config.toml
n_layer = 12
d_model = 384
n_head = 3
n_kv_head = 3
head_dim = 128
d_mlp = 1536
vocab_size = 11341
activation = "tanh_gelu"
norm = "layernorm"
norm_place = "pre"
norm_eps = 1e-05
positions = "learned"
qk_norm = false
attn_scale = 0.0884
bias = "all"
tie_embeddings = true
parallel_block = false
init = "normal"
init_std_qkv = 0.0545
init_std_o = 0.0111
init_std_up = 0.0545
init_std_down = 0.00556
optimizer = "soap_variant"
lr = 0.00507
beta1 = 0.95
beta2 = 0.95
weight_decay = 0.092
lr_head = 0.00759
warmup_steps = 200
schedule = "wsd"
decay_fraction = 0.672
decay_shape = "linear"
final_lr_fraction = 0.1
batch_tokens = 131072
seq_len = 2048
doc_mask = false
train_tokens = 397100000
steps = 3030
dataset = "wikipedia_en"
Each number is 128 + 32 x the weight over its row's rms, rounded and kept within 0 to 255. Layers, rows and columns count from 0. Numbers have three digits each. The size before them is the row's rms in percent of the matrix's.

# layer 5 attention key, 384x384, rms 0.13, rows 196-255, columns 192-287
104:159125162159140158129091110099175161100106083114205104113116139133128177169150122156116095123168073164124153190103151128162148133166162125142120110207122098086124205157150140176086130127005168177132117111168147127160116140099140108104068107147091153113150132095108122151124057101118089128
093:044149056089138135105156096158130170119136149111138151141088114103096136131129114201119120134125136198116142122065106118079119153132245116109112114127116120112150131077157103159105138084081092126109139154136064158115106074096148085130128091135119121178156118105119205136127144212119073132
108:100126155140202080076123165130108090122130199151173120149111208163112097124073142109134137164158059129171086137098049156140136105123091150189129113145106133183094140143131115069182186123119174077121123160164157119069168174108164164159142129119117114119147103139123123021105127136058116105
093:114111098169105118167169123179114102145151125157128130079089127092113138146088119135202146116075093155079126127149044156124152141085100103176114120150077149074207168112131118142117196160149102105171164107117172106149158124146111125150161119127110153086190142159184132139092172102113089119
096:100135140175129142125128089177148065126131166160133169151140152146082147102119171148156117152098097127140114102112170154087149126201118134136158095188163090113109136161079170146144157094141195193155091184119168114121087126163174074111135136138112146079139144134096135128091113149088088134
099:107157168176123157153161162118125156027113156183117093113107149173112107108194147085191173092137133117181089184121088184155109171093189145149137097120159118112178106143084134142142091102167155139107098125137150111051068103082109064106172173175157123185089117139095112138126162155133101081
100:087114103143174151109129105122125174143127112125123114062149188124123073147141189147157147077103136140126060059159098154162128166137134145159137112099110185169157136159129062120104124111147193123108138139106155101128115151058104125143095144077211136097115136144097123105135069224119075150
095:103135096127076224171091109146164143107174136122104159139096161100128131099185044135108118151142078124118149060079148129062153134130124081179153085194111126151153130107098141110095125098097158146147163152113140131148110150163119186113141103112157132088133110117159069100154175104101142144
100:148144136193189130107119131144117116156102055100172139088094088163126184082078192184185177140098103127106137137104079107124157117129138086102157108145102144049165075126146168205125089101156160096089118158143103149153097130094100166198139134098162082142181085125123121146147085101139148076
095:112147111103161141145114103158112135134147141132143116154110206142125090077100085090178091133131077129172127033162124114072108137105204107096133121121126212106137142143100201158129089110096118131163055140135078172125157140108162137121145151113140130109102166057135137136140161167134086117
106:117137149141099118115133144131120082124133188083140169106121045135066116143127126097136138096137135093086125160079151139077115132152147112090113140135091078094136130148142090142086172093153130060151106115118161122086079136166162134106123101154150113084114118129064124082110159145077089091
102:178116119101120157143097091131178106152135135099118096093103137125142064121121115178139130124150063138101153120094117139150109087129197136190095135155164104147140179114074103134180103097068222214153100154169155068124116124061144132132135100087139161060095151178127149100137133140108132132
102:202138096132127107194090136121075160112138195102231136169151132080154126139169067130156118174117107097188095149138122139094128167140125126103140141106158134135157119158112105100132123091099074133117089122172107197162141141136117065136086151145138069156105141154121157155133125138119047120
096:186063156169130122106070193093095182179132185158127092131140098126110177120096143160168062174117103135134162157166121166071126147107121095130129162064141161132089138137111137158148105131138104072140114149098125173125126092128139110107191169149101152111145152095126141142081160064132150126
102:097147138125192123123134117130105144171102138148143104142140123067126191108131124111170123145131154113189067109173082162132134105101159136184147173135157106215123142094105168161121109097112162163081157147104123114159147120137172168142125154115134117165150167073120078121129119106178155121
100:163133114122139120100116113066202170117173137090166143143162143135111060178091133134178135119146114167151107072116174163108087175085188134156083128148144156111179101096098141134182095103111115154108125073131099119141101114090103094126050103117113119123074176096160178151130127116121156090
103:130120088129123135143149152188127134156129104033132149153129164136102143113129102140105144113103125142098152128126120140096129078114151147165168154086118128105119117133125156087199118168118111165104121098162081147163154186111119131134154154097112142157111125199181130090081104138100111141
100:132048114143124126077115110101124115132127139069133128134073136158093102086121092175102102156093175068192096125132148178094095121121127101178163117109168172132118120100136091104140134116104119146106061137091132117200130078143131143092074174142107086113104189133122111104050077134137206030
100:106120139123105155150104157150138196131117118129100105115127118070141112135176163211132140123107161098115170089094119075189136177101129110134128167129132111144134079108110141169151036090139069149124113131167112135090153117128149084142146114162106085111172099145125053139117173090095120144
099:168127137138143106163084129107092126131115110151164117114183139079153067193092128090052138113129130118137124167118190104102136125133127146216126144121180143191090162124125085110099111080162097121096140082116087134109135108131193120077061193100073127158099132143107184102085172197126135121
107:077148128176194099144113115116163164176115089145108120056116072159149117086092117132108131148081084132130150128179180138174117080159114138113148104138124147108135132090160120105119146149183110092201108119097199107128136094143165148150128144139121119178177158135189096146115123174106074139
100:124174112187159167081110125142151139133172101114145127116139160108107158162170125130127095140162114128118145069119073183176044056172051157087090137107141099147135142119144130087142165145127151126109074138122078078185114121117139153119109119090096117162170123119135146130094172123185157170
096:111098127030125141133125083087152196150116149069122136172117096141150168181118149171145130103099162154123145092125125105067102165166166117095105149163162123159094134150146158106116187115082116108123076115111220115100088150131079163116098145143160100107138077110157122131115069130069119095
097:169114179130168148134132120176127079158144158072163133133162104111082114102159113119130097108202090146124135132086128179127126167137046097139156136170130180100128119097111112141147095155104105107128111136114150160117130097183185160136126215101112142111146098150049111090075105093188140156
102:130135099131123093090249084139123070121164103095129140097134157116101184107142115149137109108160112110128166150117109129087115174134135126083079159103101177128116158173101135078147140173141107073086105140093060159161099104119090189083140129121193123163136091108139132129100135168181154169
099:154082185132180152125136152145082099118087159100127072134107100085121093135143123107143143127140245165161163144109156104048106147150094097134152105088113148133110090177150092126129153121148114104109136149106129195137092140106103133127089126112079135119136126140119162103139138097153140158
102:113191091140147165169140146166124135134140120137123129046074129162186195114124180164139124155096094112163100134107140127149143152221141146124151107093114143133129112106136121121128100066143135125106163094094131130083077111141176150120112127095109112127151091148178134183142133104149115115
104:145084121111055105171124165189128091116126131126089149138100100097163109152174201197146161132137085113133063123118153162095117120143177110106133129078216127102182093112141114108093110109094038141141155104133122129087152171114167193137118120087120126106118156097140083112102148124128139107
097:087133126126176122129088113123145125106134085056164189086164120127107119109104154063104107190136067154087211097133119154107112143119084104089116169092132202106133114151120114116160139088126153153166123096157140088123168157146137066132075084121119138142123071158173091125091099164133149160
100:156112190139095105132102121114156141140120090085085151186120175082176101139061142156182097179112110081157110174151122095129084080106125129098115161158094150140057140145106111120163105097105131134096086119129167116103115138113108106076146116125190079136132090099163139108123177146115132118
094:084126132132107148058120151128173112129181134123135150119131136181164196226115139133068142117173109186119166141103153140150135109132129126143131123151132114163162141091159080142221117106154130140123107127155134120174116195105091181133167118171071158117102161105116117104113135187109158178
095:104109113142051137154143123180115098143140131148116124138126147153114129148139103090130181145081146133139110112177091142141083166106162114120142126174170089093126075113133089152086073155146087146113128107152167125120123092076101085089151140152129087126133126069125169118132094096139114127
100:124164145153151075119121130119113160059130121092122120110083157102108132173113075142160133090095153110090184191138078130089094100133144074160220049165103140098114113096143138126129153107142147111113166173098142146148102141081103088125087132107116217168154100111085171109109115192178104142
103:133148072136165124085148168127115084107110161183122046158006097009144109112173117162154102157124147167127133109151157149128139131111117138101133134115117100101130177138177079149114135103089188126121091147143129173127148144140113161118173089179121142113170150172137086085131127071160175112
103:138136084168106076126103168110087096217097148111148129094169109103124169124160129105130118142111128134117134125132235119161171115076078169104182099164071094205136129053061103160105136150153170156138100098101187093141120122196121133109119170118103069138164164109100142130129115080110124119
096:143227143113134148106112163155125158137096081131117095077107137109100106153063137123134136102091080166127091119174165148162127162080156136165171181116139151138120141165076113146150127174157146142141127095111184082122122161098129159180178157112166082098114084172120073159141135136133150160
102:138113121150160131139103081144104176088129127127132128084105123110103144162134107133190153134113112130115156093119098097185120094181150094126183140100106154129191102126111118159157074080086119205125107126140139060158157158075076133133204113133158100162092098131136083164161030169083188114
097:129143126120095127124064087152093143136143067171081139124099131132137145176125069195109120162144102174153090111113107122111156176163196126125211152118146132183115203164170169136101148102135133091100166114086124069139134070150088176035131099137093093148140117162114163104157159175178140094
097:144052142208163100132124152101136098126164134118138074137112112136138067115132141156146129166109157109113112135156092119170169139116093143106147039113147124113111118060138169209095118138120100136164129196136167122088124153149180169119097167165130098083143123195092075081160116092064202127
096:161149155130149140130158145147115133134140179101152096166140133155101179162146155156127083096113105101112139145146144123112143191094099130130152150116101063132122088155150188178156184179143210128152110160131107196058170138115133142095164052083085092149067081127080142137087160090140137112
103:117127167145105072104133111104148134110126060119105107105112130077184041144115108096062157151138078143183105133123131047171084103146126191089161139088158133198163074152104114147105093114150144122108128108135090108037122106138069062103189119148083112078094070141163109192183139111084122107
097:081113112131098089144125136138146168121139143135124131143163144179092109150110130099191161167107129210096193114152096128148120140138125096179101166141117106156059124128164170121139088113090206099058148143118181176092165080109140165097126096168116162143157160115152120145095134149120093111
098:132129176150140129136127121125103149128121100122095130134130126140226096158079118108143152178133167089126036115186136079129067116083089121140109136199097148103147216144134157188143176116191116082140173128129100137113162110142166169060116119096122148147097137097107163229124122152119129153
095:111077131187147096138155183093094058114097059102140123131119151097110171095064188125136168166142147093121132097180165132136108157115080126097129195097137156127162097161166172108133091109135205158137076126047187126077145113146151164127027169086177155113077090123125186070158134132133172096
102:150123120168133168124199159163143093196151187113089113096177123122120097133087076082158145120189069115139098147096108106134119154105100188107125172132067102155116080145104110147154120115150164083170074162060154130122130102111102146116175166133110119121129186145117126082118144100138093129
105:161154115102165101146078128150149119069158118131180106154083128143147131154146108118084083080119151160155117129108140171153159151113152092128127171110190084186092132162158164133158126055134123145129132168120093160092120144131111133158130107138111158122129149139090068093188159166145086144
098:065160104082103123110175190130155162141157081169123153109132109097045130137090095104102071102141078125120105163178144136137116124118178140111148185142106099136171151137097106134124096180106136106088113129176086090130147101099111091070103141100140193167102151102105126160161066166125130107
100:150123098172089189129103083117085124093097087168150103137144120168161143099155115097111212114110124129130175106119109126138131159183105171187126152131162101129164121129077056146146130094171156116155132067120092101164143094176097088102138159096174130154153087118100144152116091085115106124
098:084111084153158147184138130139159161141160112139162110097125141179094102120066146149122133160149096089120081129129157103111146052101055151115119135096146102110135090114182200136156146164109141133191156124123197138172163149091136084118191106096102127186141104081130147126145177139170103130
101:143106137116076137100133147143143073096137186107119164141170087153088164134153147095061114130128205129135089160124113090126154117119075069164141141097101126180117152110173101186100173113110128120136177163154188142167113151170159140125085136072109126117148157143062095118113124174156093099
098:090124121122124147094081063106143085072140129188084042112130107104120175154118145124086193102151108132115106163180147102109105114121188119166092088107145111107089151119123174107111055097096132175147127134094147158119062087103115091119171088129099144096166165166082112094160150138129150123
105:093107110133117108170194151178074110122160110061153144124069175145145174095169148069115096170124146187146203126167148121063126198143127185157131149159104114146099094131137120143232133105125127119127179114090152116107105178118159134148169116109094114118111196194108193121147123149174139112
104:146129090108169152115137139178166091115152147115114108172197178080170138139131121110130141144161139128121122175075137196106114127123092128109110171127129118130132174092103097088109121112096127103162116101118081134112130121112112113175148050095099147104136064098168138103150147128096093157
094:132169105091034128174106124183125179075136117110167171209104111140143202104115093113163165117159131123095155127181125141103144131084120119166077148144092146136090107112126128159132094113139029086112122111090158227051073128167141094111151146140105093092131114172124058175120172056118154050
097:140125156150158143129116082077080136172145119124088095057094169142116121065136127163092108090159075161154140067135096102128172104138102117121144166104190157127197139127094113090133108145058147132151103117143086143102093112105070130133123164171131148151087154133086089108127091107153115074
095:080168179120148090115189165188092115152100113128132093141128124058091088107148140159153164103126159071170185187103092139084098143110108071129084128122135139125130127115179132173120127120115074108180148137123173078099117157135131141120155108101167109134083155091100110102128115120179081146
096:098130130128104123117121128133136130117111141099157130158149115135112166117068141087196096203168137111102080094128120074169135137084158102134140084145082064153110128078115141152076124144129226084114110154153153102103128127112120129116143138123139111181105141165105138118159131099115121125
100:122127105140121083137151133150148205211100095095128114116141122165196146116160197192147192146081126149151153166117156158154113143134086178148131132186101120100104108109156149148091126119130163119171110096127144115128165116085131159136078156170110110159132199138110111150174109127140105144
104:146115135128114107151150157131150174076161097138116179202136138135137119073201116130138159103123209070151173141108116114098142103109112108124115107089099105116118123124122208114132123130166172077089136105144155139081067153126159123113120100137147131168098066116154126037124120135117117148
094:136184144132110127114114154109151189124071138138087049159069228116108112180129083119085165119174134117168136121093073105151110164094162102180172136081116111118125160121099136173095174122140142201097134115146171098095136156091114119080159166096092126108116088108125110142141084123121161124
# layer 5 attention query, 384x384, rms 0.126, rows 197-255, columns 192-287
096:149183104118103088176180134103112132157140130123146089136110183171140151072108157164099084136178111167054127137054091111160121169176188154114131137119103070140159103157170152164152122146154085123109181125072152073132075085146124068152158070123113129194098088129102151122160140124131160121
116:110060136102166102111125174166166105141123145076145145142156135105115103098123155104212177113034117124112128103087094183152157190123109171162126116172120147102113135099147165144213150143110217111161147126116107182042150158163137145114161124082143122150116123151075136101124113152113114101
110:096104154105156145211138060111097152091148096193120152103076090138105174139075107142150181132085082133096134158130158136064150076147078150123141077100079155125209098200129133111103154143110138141115204175146196172153176121131142068110174088102085174071146130154128141114186117151140133161
104:082160146158099139146104131172110095174092166141131128085153132094123190060115113131132138108101131061091175105119109167131151127135137069105078041118125144117058092165102179138179203214119145099141126117122154174091137148166094151101151162168128120101175115176127153088132146153126126121
110:191131121119104062098072192167166145111109098152101137208129137135119149126150119102158207121100156107122150194159129196110118147067106095145196161138186091092136126121127150120125139102137115071164123123155186062091137128089135124124111155121178142181108160163098082122139122194137143105
112:138142124121120127139128168115029057191111167119132191124128208152116152133143145132127158135144090145128093071104097136092083082145159180135136082106131129131104077159088099128135080169129164047094125128157169134109112155090110160144120123127158092125111136112156187073148129137129135180
101:177152099080085123112066109109147138139127095120173139130105146079116129059157124142168095165102107145135161131156123082068148165166166081203134172193112130149120114104114139127105159155084155095149096034080120130107128132169151105086110111080100132136113134115072133140118154116129095137
106:121133177177178143056092100157097109127131073124138113147105125198193231094096127126153074201173108153064129109126074119155139182114170116137144078133090141115179132123078097126167118099166157128109073171158121167136131070105086144134123135143127105223149084118101099085181109151153138129
101:120167177085106127140112157148075152135151106176169100164192122105131144102129105135143122187142079088188089057123147185053179159174160085141094142078157183171179063175113180123136160122077128111106122163084165082061149184175139106132133109137099160137150070068149141142122149144106162110
111:148158094183126114133140129108154092153086129092132136155160130125090085064124122075142165132089175125097119132071109133096090089151114087103143140141090144160118133088120078168139146088139139094189134109170107133118080144132120111108089161072144089088123129132117170154130146127078058120
105:126178120099092123142118137147128085177115184112123080134172160063106124108151160167093187111137081145177166106126151040139127111172174163195166159134175046147173155087154120122119025170126181158100117147177114088113145161084074149183111077133141109083110110127096133050145103172095125113
117:180151061139125108124154190161172120167157105142136127197104090116193111108176148151103212076107204138164115185150115123126060184083138112138103152119139095134116137096109193153106133177136108094164128133078165120165131092118128123122103192068115167138067167136132125121116125150123087128
103:092110077109100084152138150098136120099201129090125177057138123122096158163130130125183010142170092114170151211153150179127136200101105106136180082137114065155138170147145103100069135107152085062130130172101081171131141065156124102128170131105161142145210047112134082122123102151064163089
105:083170102157139155171165131104090144134097150147149080148107136043126134103152137139171106082109128128190097094123100170149159114128111144139116162143150168144108178120105094119149094148137097177108180135102087122157171089164181166129120148086106093177111140089150126126155090119138120061
103:122169136028127129139129074094091128107118153089183143105035160138109084152111113085142135144150147133070137104147097130147042145122146104114130139097227095158196121109120140156151092131090187142070137150120126145121103105145133113131140083133160110162150151070050140124117088099129119114
106:134148105160191162111074120146110080161131123121154209116129165097109142125135061147106129129140156084145181143092127140092114122151138121129160161110145133104154132102096157038162117156139101097123194156131095142143129157137161137139142104182124159128142127112096180066105130141107089133
105:150101146116144140096123111139087086144112111078144100168081115149149055165143106106089111142120122094103152104171176095129119180130157105144163062082159067159123154092146124135140147123078159081130145143128105131139126125132139144089142176145116095108093161073159126064058075148174156073
101:117167116094073143198123162111141149166131145082148108137132169081178118115162126146144138052108133145170150172091123157146104112085094083121142172167051131093085117115104127096116138121157085145117042157141125095091089110117125117163121099155144115164076084145132108127171080145167096120
111:099171143133134122176122182127079116087096147178088131088133095138165135169148061149105131074161163121146118110122164163112131119117095128129151144066170124122134144069166082107055106160106070076134164109057129120123092155083114106135155199134120121116149111106140164127151141143096111088
107:118122172137165133140133124175130142102162142132102161094094125135135115173174101090151118183083131151102152143129105118208054080135140082149122114116126124109095115201119111105190110114130127110151171114160091117104126160190134126145152105117077110152180088099180106163131173181138090120
103:177145120101107122062128078137190141151068120082093128124076127091128105135181127143153085128153131160121153170150038098149088077112113094148057080093069137132106204125113118145152138109146123132108141123124093157140116092114153133124136134142084126114153079132109141101152139111138084167
105:160167117142153108110184120103180147072113114130102152142108116176107146133118130101117073100133157157090111152168152076104121101152167158160106147163132144167104135148106103177116151136077161209171076095159116088122055130125156160091115108103126160086152154074177140155150136133154146090
102:149173181119128139158137132150123143076171121046130143178100169135055084112131096192176113120224134124144157133083089076168110188164106137104135162115105148147126125081132147118144138097088096110092166154115117130111151129182121118127136163041106096144179170131105128101060143105118164140
105:138128149108145126115214154046141158114151090135202126144124125125066210088123096156172095130112132142106106129177131155117125170180093135091085123142117180135122084131168101110119193156149131129124194188146097072177134134105119138100132164108128096168155083131118139110116147190180167174
097:195132154106127120142102183077124154145127051064087091186136134120100077106150156159139141096117179081159117113121165105096092150133177152156102085078096117087125058171048134146119195137144116096138059133072122102179143160167117060171120125154115137092179112108164096163109113096128142156
102:110119127120063128154093076133127045160164151158095083108107164179132147090104162162149084199101106111082132077126051123114114088119132145108095167128122094099132101091093128121147130068150137147171167086144147147152110072116139139146126078122092091154091080133115169116164121140127110192
107:148071132137074143197125133139116151143116139162097156096081069165169172158158094205093103188162127126125133149110168117165130091161160124118102169105221140148145058164186151096169122151098055140122153147150113175113119097126176128125148139127175085176157135072162073097120150095101109099
104:163219149107160172102130160137149112126193094148161142118132119094102122122120115138159087129121115141173171165145084150127128157071121099143117121117121164111121119127095193123169146101144141112167134117176132160120107177117126137138121133133159145130096134134124073116131137100106167126
101:176158097096080097120172171167132106101093136074068103215119100066120153154112111122190152140102128096178038135140111153126174115096132127128159115141085183134094147130153139143118095099143150152092085117144170111063129161110098135104129142112142130173118120196118110111088112164105139070
098:119127113129071107114177154171138191119089123109192203169086125132128140139108125140105128128127139178120222173135141196077062140170131101137130096103116128102071107106189102152139102164110142111167143128121131119116101153144124161154132163120086133112059152118073116142143069120114115099
096:162066116169076097152130103158119103161122106126078101212116119140161169145106121121103138224109110154071123119112061091112121096113207149122108123164139119154145149163139177176134116113145064086177122115152112148156126109095141105078108109132111130109090098148197155085136053053107134134
110:126096142129070124161100125145135160116069150089149091145150129099088126093072133142137130117098170179153138203144135100099115127138089143117142084135104133132167166084150189151119124152128099101148139139100128150152040163109079138101087195119148151145105173149058124114159127180168086089
109:154093120108170189140140146090078157135145122141137087025118104153133127106153065194127083167156090130106116116205124153113146104161180082125136101102116133167137127140160102135122135141084173105119115170125121133090143115137105181157158105124109172132098098124175098110078158139141201142
112:104130177171155139187121098124041138083124173138149137091070101126123167122159100131139104120148163105131158124105154062102163183150136145107119114141093073204153106100130116168164119137096199130110130161089145093105149133163133058078084162146117101136154113154137128136093121107105167110
101:193177183135157077142066138125148107139162148158151153116129157159189138148090097113158135160075110150171092110129139127163142147133102140136143144142174147095122140165104148163120161129182147149150167199152091131144145099157116100108156101095192160131154123165092116085138145225172146159
108:145097089101155172180093101078105127090136147101153109127080112136105158126127100153149156102110074101112149122116074110152159196144145069156119136117099131135188086112111058130151097061117144150150144136160181047119151144092178139113159152122138222152150113129109105129158085070122161148
114:182185100070111135097077147148191161127126092141162098145104125127083113057161120115172145103058131128115027147147156106091116186127100114232152173180124142122097143116134136148119182090159113175217118086145111112129086106150137156098125169098117052074125114146162114123169148130119089199
101:133097077181108115173149090171090127100131153139096088036094076113106111145156155111063104129152184079140155094119166119154085165104103073104091039055085154178211116108151092132126143103115146133152131142155120121118148164183163140152126113157124144057108137140182084110078126113131198145
100:088142103151114107090128140190190062161089111069089142133132135133131159134089137140142126132170133084129141129094147144199152079102107157137112146122139125134139132170191186149116090124140106133132130166069166079109172164095143138052168133121088217132151094139099147108154141105124117077
101:223146100143089110174101183128115156114107098082123096084166091154156096112170169149098118145076112094126090132105145131091163134044112132137125131151148090142165097157127065073077134125156111043117114141083048195076154120141105144101131124131110142131035151096181096132150089109143101158
099:130156135102161122123142143138129147135058163133095161137142111102095178203087119081098139120138103243123166167176102139163102154156153103161110108116150152145127172139119158147104153174121208118110129132171156085102158128131105132089128093160128138141149137128152112163196131141103103150
107:140130074108148162124088107178163113120159144178109144130137086115208116117106165043139178111160119164112100143149125143138126152108149108160147133163102192111150111133178120159089098103151162124107116135180107116107107193138136072144140133181154112122133167133102113247123121130133137132
101:086123133123149120086041175063102050148064099137129128138142115089143163161155146162122148168115114086177111097098109137159140105127093169111160147097136165149144162134137140124135152124134181126155095160116156125076106123144166141141067147107149085141112102119151164088128130179178165098
115:112058163128196152138127156167108107158133162107133094102113144130108168185106110080110067161167151109136132129156120141141112106125138112071147098102120116207155060132135155172164144122146172121153149146162172149096203120153101099159137129152146161148149117212170127089117137118079084099
112:218174124163106172130086181102186129142163123098111113176143185135163066115161113148084149093136110153185092127137161156159114108104109149110124142126198137177090184125229154091183115134130090142122131128106117084087157112121129177162138108114143078110140101135141096159167159147160091119
105:122171125071158206140174105129107169100088071178110114086134109125088186142101123168140108081149108169124161130120104111149120131142147094043140166107110204148121119159148098126166150126152080149118096111127104137105181125161114126121177106132136155136158185080151131129120092110157168094
100:169177088122097183080089071163096146118119158101115118104179126185118155086147124151090172083139156119140156156070120159169114161128153181121153147113152090091100153134084151114166088124159106047145161107116125162138085139109123100121088162172150131113141128139073118144111096119117107174
103:127135098131145138131183147204158164128183177112134086067100095205095128107091146122107145214161136140112097105092100062106134121163150091128116129154120151112159070224211138101160177140164074103159155156135160141138168123156131121131150073134149191150150117092106111110153146101124200150
107:056134154141171149122135115146161149166137091162131141097110104142070126139106178072115108123136201140089135147101156099161143168160117146114108118177075118156154088156168138156117141120089123174151130131156169125186096185128124127110114108085117086146105130099122069136127105120122149161
106:173148095087121171125162104114151133106119140219094130111148164141130138071143175176098125102122097176106105198149169112075155110127169108155107072161136106114078139142104175148105093131110144122106169105108137134082093077135121109152151101146096126128146164145140106156140120141114136131
106:077123142125126149144163183117112087085128135068146140150106137195127132115059135113134117090139146107141147077138110136106182158105113163184112118175058162180099091145152081145163094074154155148134149161141178137083176110130051152083118116125128112155119150139097112110147156143087160146
108:125123140098099155126117122134131133131130058140102120090156086066149149147162096181172080092115144076117178152093180128176151123113128145109127230141099121149131146102140144138146101098149084099116113120110146077117181144109131102139140071116130117127076112144143118150139143091117137117
105:124132198090109212203117088126132185151164119120127167121099107125155106081110081091110132167126154139123130153140159101153118130107117060089100134134100093151113154099106083094085135090127110121137099111127215132114145135214080113118196099152132117158188105195094076144145133091108124117
100:138150130128154173131167102107126132123121101103100087131143147150110106099143116125156141158133133074148108086117114075160113163133130118084117155168097134125107123132130072143168079120058152143147165147134153160120145138192098165109071173117160113117132177139135128083068112156113125195
098:158077159140151116193202139172108124121184131073146106073160144100099104091130106152103123159132119116159125144105139206119167104145117040159087122110064160118150102125153145143166168115080131121132154107099104128077143141131191117123191070083111150091101124132144153122077169112191128127
097:054095186136154168106116133142088111123116131160100166101160142153092137086070112115144111151188116162141151088106109121157133135105150076111120137185076149123162089128033199127140125093110255063124151132143061122110149081120139094159134154089140062134166135166144145104120138074139144065
097:161099131048170084164052165157077141122162218092102148126128138086145110127140136158062124172124117133157138143154067100135140166187102102095165107133142107156062068150132092131139075107124077109111150159147155080131143087120078173186140127123102101155104107122134156171205108117129132114
108:122147195176145120105094138127137218121091083072125127143118127104152162152169152095140137104134207102072121169168136168112126086109130154102123132113102124079094142120171134143145152146166183150127134182093173111161089172172190178100184066162128133131130112168121119095137082180137138120
101:093148135109155133124173153147134122056108131130186103048128124126065141145083067180132102161171096089120080117112092092156115171107168121109150095104116091074183116138128119217128126147114111198130164145147091142171174107179175132124115089119119113138121087136148129175203144128116128176
# layer 5 attention value, 384x384, rms 0.146, rows 128-140, columns 192-287
094:128064140129154162131120141115176125143150107064117145109045150161118107135138133133120109103104173121133090128144122121092150192145113072143115102137151182099163133130083165123140095096135082118135164111151109162154118154191108131149200142096076154125084142114101125117149158063105184055
094:166149073087151111108140122122073164123070069165114130113079179108154110126196102143102150114165094119094124112033082163097043145031089131069113157047112079111160155116090118102099077127157089105099088087114116137158127070091126154104037131102121111104122086167169166140101147122134122096
093:080139121166142086086117105173092157138094130108077101123094099094117103149096100130116166158074117138170078117071141189048141123178092153133128187151151131101143147111174134092178087127148111109138131150198112135119072120157134137139083148160091175151093138135119115103111170172076139082
100:146146148088077131139100135104113108160131184100112160119123099146087108150115175125188135115105124118143175064130098140071118127171114094140141138110120114069087094176130137132104186127158080138121161168101147139101114167157146177135144065096122137122120105087132179193156056190136106125
095:129139131115128139119126110141130136119137153078168104126109141144160098141157155083142144088150172149091115164125113172101129121136086178142164113109143151058122128052146099121140165145173153070144108082119131110136106203085138143103132172170140147093137110183155146157145134130169199121
095:104131147174087119092112148162165159098092170141177191158104146135124115123068128144126106117146071168194174120116153073131162119127100136115114109124094157126111103133170109086143139121255067083069144132104118068127143139168166094120089137100139082125127141079139125172115100113123142115
093:129114100132187120154154149056148145107117109174093166122119142118108137130127158173203135119100116052109105112159129125139144177148083171143161107122118123101147101169139173121149122129127112151177186116140173115143138135173130129227140090121064118110140157222112152188197181199128136193
094:122125135161133166125112169075089167102152102144163054197137146118110083111144045110070106144122125170062198147127109137202135129124108148134156167100104193172124119132141079129126200126107181146124116144085100116171129129063157118175174104098101148122096159101163114100166172133117126133
094:087115156210143156167098112092111147150142136115090090147096140097151055118161143127119170156122119167104113108145092116134112169166132082116145172149205102166160117128136161106087119114116181152131107157133142186142109185108114136141132087123091135128048108173097123086143112134160132124
086:101178104197119135128131111175052122114115115136195127159154136088097144152128126179188112147123119105145115162117160083108176146101134164145116164104129145143109150128137095144130103158139159154155131087150185130136124105102139092146122132131134069049088110114176114102132087157128077136
091:089106102118143140122157173126120119107139143113193122129191200222105077133154156128157088120173161092168091092124163114137143106170124172109150106116130096090101085131077131165162147128119069163076136072150137132120185078111158108190165079120096068098086180142111116094115132132123110091
092:118124088104141114112163156095169127088164104131127110132099062116111203122144119084101151153100158097100086087149095135137165204124091162149177157122133100104101141160099076095192134103112160156135118115074160068147134120126131109119192126172162126120123144146145130089103152118162136132
091:144133062188096137173133099181096162132125176114100121146131095118131128138122158119072160120113142149149091163150162111117142117153169060138152130153131148112141116142117083115113114154189168118108107086134153107070140135165123171068180128126154147149153138066057153113122088124145182112
# layer 5 attention output (transposed), 384x384, rms 0.123, rows 128-140, columns 192-287
091:143165147130100082122184186124151094098181142112171118124108104079104146177166095136105079108121152124174185126141122058089101102115117159139133118141105144115103056123087141184096145136117119141135140138148130162152210157163109137090053112178147064180165120126147121120097133163169107179
092:071123143103147104131130128143109053166082089174124120168099100101135174102140124132121132082061134135097078155206157089148161147149141139122137097163118154163069120107167156089090181157120157153096118181170115124114106153135172168089112096151165169085125112080149125212072154089108185237
085:141106133076088124131180164122158130152080131112158150175122120112139120112118172085160119129158086110158090101151120141106114115113120099101134135136102124186095132083104067136081140109086148131166083004090118165189115173119117111073129194118104135118098116098097106170147188086116164124
097:103129045148120178148161141087147145107179155136125068126193119115114092121135141148130137078080121128080162176122125141114170136063126126122122126178123127126135147096098182142138134156102165155111085143154142090123154169091143087119126125182144136179176113118110132104112167073114173107
093:126097117162138100126127109208146148131120148146119117109090158143137106104152091137181114142141131174101152121154126115155117085076202117118111160160110106110108138136084125079095133144108120135160144125141078121155132125118114142196130110181066159104142147094180144090073128126153161143
089:095104106083142098169162109172112109117129111110120108145150127071138090116156120132118138149115132103093120115081085163113154179141113100130110111115089127142242124117165129056108139115078166081165120164116142184113171155127156117126180129130123178119087113154164133169101165126144123178
091:128145211123128085125098110126160167149214130149123133131098132161155117112141107156123098197149146196091150140101137147129105139132152111176201021117102104110093157111118089142121123136124113110057173089108117137148088128089179133127147038192092108168106079108123104094053115124134109092
089:142089165114153091098066108139091096134117120105099189068087128158089151140108148144100106129200095177146125138152153107143158127169147109135157114125145122146110120183133139147152082115131106122167108131220091136177164137115067134116152139119113145123196094115139133176147123134131157131
088:147074123113081141107183095143130133123146106169083134054151125185112136127143158115132050154108147092163129086089184062151122115091132168123089071127108163098110101156102056096029147101078098115168112119105125122101118165146127146069155122148150076140116120155151106161059173113115127146
084:143117116131150061112120124089190130147056137105122138155148184132174148130159128102125138192127075107143109117066197115114081130150150135134142165137098099095143120142150166152108124101135123146115144112116096149103103086108099088132049171146079136164103099107114137185092161162167112145
086:193137162097121067140089092140111069151191092134099139084130176114179117145046115148117131096154116099143109152100135145095092129139117144148058110122132137159150111096117190093176119082084084150123107121170138077094055123130062102134106147072167113146106072115092151102122097131091142142
089:156155141137137099110136101160135119076101200146101144118168163174115136202094151153111151142158145164114161157105143093146138115137132118093138116125116171150134126113084097166077084139157098158058146113149090141132109105026141128140079126086082138126082096055119133161176118113077193111
091:176116155112153142144137160126151135112182107159133097144111065164150085115117120140156106130160162134206181095124148142184159158121129112133129100159129126124096138146155187143127127135101115125139130145112097111143139114123139127172119127123121075120111122133055089174165155109166131113